Part of a small language model's weights: 12 heads of 64.
Each number is 128 + 32 x the weight over its row's rms, rounded and kept within 0 to 255. Layers, rows and columns count from 0. Numbers have three digits each. The size before them is the row's rms in percent of the matrix's.

# gate: layer 11 MLP gate, 1024x768, rms 0.0898, rows 651-657, columns 128-255
# up: layer 11 MLP up, 1024x768, rms 0.0969, rows 651-657, columns 128-255
# down: layer 11 MLP down (transposed), 1024x768, rms 0.0964, rows 651-657, columns 128-255
gate651 103:141109163159129059141097112147169105091177133140186103145136087173076092111147122130150103158092148134114141098135149116137114143095162099129143108155039086145186158141156128151133136083146117169120122140098153130141065112144133078147175139133089084113112106135182193060118154078102097116129083167063080063117154111132125144151113090137129080116120064165154185150098162130123098137167
up651 101:094118118178136184107125092184120132161108146081122112121151175131144102076187101174193136131100100071183038211127092116115179123084160128144144130132154153113138147174107127154132118218063076109146103115131113149197121132150098139094228132121136179121119137088148099100105097171109168137096104159145187152099123176126150122117138086105118124126159136105150118118142119089142059097176
down651 100:165108103145151103111136130172084115146169111114135133136164194132143105157160109071157107158106136147090203164195104130131112115101103161142146139158120102253131141113112114187082088137144120097116112120103174091195154131077208117125121100123127089180131148111147139133115104143101142159137173130112125110106133147175105077117130131101197102115163080115119141115079149146167159108120
gate652 094:089120140074168151086052136142149150096064179098137106121129148164113171135086142138187089152121110117190079116100157161087132171142148084145105154110122084112123094089157160170166161109194114095138174137117043120169155104130113138137145165137106174128148112111067180078110163146121143114095173140145135193170114176126099105122099118136165145112092140152098131110158074214112160120083
up652 104:176178159091156037149122162128101106105131146123151132070115073157125116121126123085079152188130154154129158178147104137089120090111107073053112183082111143087134145166098155144087152115116071158150131216102151178126152160129159128083117133148094138158141149122163074103168080120101118108104144122135136123145112080106104137142074128153095103136184136164139110180127134051131157146109
down652 091:153163167148126065147169129102027129092156118190126166110144140072094098183160129169098176115115173107148144138157131071194124071085118079112090115150088121139138154145121111153083118104131096088090161152097143190067153157136127112131114113148073127148117122079180083140098145098146110112139139136142127122059111127091092198108122134147126142156126109141175122167093161045107131169100
gate653 103:136147119120100162098160173165160157084150157134089066124131154081195122058193115156184128093116135076148101109137126139137120140130130126125118154120168153154109204121128139115116140140152115153183146131093089224172169072129139145116100105142128109150178138157099058123092115131069181138121159129123140149190136136090126157122173136163100151097122113117107162099087084131117150159112
up653 103:136098120114179130146131087140132124171141165171133128133075119170095087148130136099097134129164139144077096119162115140123107146150090064100124157124121095141181130098083164081106126165122112102128153147081082181174168170100155105174171069153178123056105160140109172117113135163131153124127091206093138095110189152110153154106098178209102105086131102177124127123144080118099165139120
down653 103:169120120166073132163078107115128162073069142101170155176103108114072089141109148155122116096094128096167145073196148120089135152189185141131065087158149169180159122189189092135096156123146127132202113209140143179145120045164058126173153143162133130098118098141164139155097141128163131105149176064125101141147071162124146113128065090149154101141162161132161156139117134145105103138158
gate654 101:107098155201170110136117121128084088115158103105107081143046131142200116140109145075112131180145127112158064147114139155100165101134146087185190135110163111101110190108163152167143119166155154114085123157083159109108175116134107106101090151099137106120116118078129130097124142065067141114098124059108073117139177125149081227131119164109112124074139113159142163146163105168133089117133
up654 100:109135165113093142108126135146173049115155117112129062115111122114052157189147173141188079139128113115206133136150159127095121120157113175154077129127124119146089108147116096067143125108119110074126183120083147123133134137106124084134139134103123144111114138183067157114145177115170145142103064218120162147086120103143165153117118192141114146121100136121151083105112135112114175098137
down654 103:113133116067162135088113174106182154091206121178208126133121179116147128161114146111127092144147040157177107090154120179093196074142144172103110136130145159170161134134149089083146090233160109147066113148132159086161173161153173168121118079121102102146143091114086094111097143124120104181113118121090139138177148144119106109049159103169115126107117122146168162081151134082116183117102
gate655 098:112058123119162150139134159077107109073137067153124135119106090107128219161134126101117152164121059157133194097098173186143104151133121097130119066116129124123121133131155078122241128142165195153084150118145167115134141114146128098133164101182116130131182132064124131163105134131150153133145116176052086136139097054137151175133116126170113115106144087165159133107065134113046164126075
up655 094:125143108112146127149121102249201117139162145111135051134148103157131090145122164140135090110168172150137098144095138124121177121062140115118179140135113133102132126129109127099115082139124124145119141162177129106056100123101081158139092179061161113174094150163102188142210179156116109117134117117122091095077134185103197096170104137126123146140125115098196101134150117176122092184108
down655 100:162124149111181205091115129184191151171109106056127156143132116126172150110184081098114168178144122163131095141193109081188106127120096091170118115150156150000160172143191051116107150150108161117097142126158126151122182143153100105134100135151169122090139167202133191159135090149161119190122099136067151115142125111100102131102192105117078141163157098112166140129157149114157118096107
gate656 106:120133101113166150052163157114183138097140144193116124126132139156104122160167088107093046153129087101162095100109102164176125112174122124081158136152097100110157117101144163077156143161102163088109115168149113099150158122096115118151136173096084110141102172128138143144174073121144128068173114093098112143157101100123117186108162117098080144098160119098172110083099138128169153139202
up656 104:143162145136099088084139133145134119148193167152154078120126153119086117125152087114077119102149145076110193112158150142127097134125118113097118130173150082102119097167187132150075146163139144085161158140175067143127115137136158130120083101135078098167117157115115080120139072100173194113149156135210061150153109099120068112103154098101060134133173130134081136150125085192127146083133
down656 094:134124179078108112128113163110122117112157097150085044107107179116129127151102168121093121098134107131097126166092087117105126076139162083115203116083100175210137201144093093153112103120146138088153089115143120128108134143109127125145092154133116126215159131119122119130133132075227135129164121116180038114164189112107130122142121146113120105156124168119116158147093127090076155180111
gate657 101:128158105170066100145123121150129064095134132159151144165136130108148151097163124148170158135121174127165177167190095141070107105082114088074129118111118222174181145082176101143133151150123083137147123103096087117127169177157108096135119117117114160097158127114113072088185087128131065153158149129135089134132132149121195190158081123095122135168148109070092147123089148119108129053139
up657 104:122146073136150103177162117125058221162156164109121112179105140161132124153157119116097155133112144159168154078178139169103092154195113122111163132102127086145132116153128145118119083107196168167124193119119157127056218123100136088120166132150091100104140106110140099100119110087100069138089151128129116169143110066107119126164101127131095102129108144087087178111120141183151072097125
down657 102:193125113085157090160052132078134126126163068110144133123150097127129144137198146123144125120209165186129110120101170139110102090119136148115127101120133136089144126124080136098163121073132171132175087131112121124182125086158131161143168122101106147096118139128089145144138150167113063125122158172200109180157138101089101037083064138165077174166124089143072081133094132175169085199135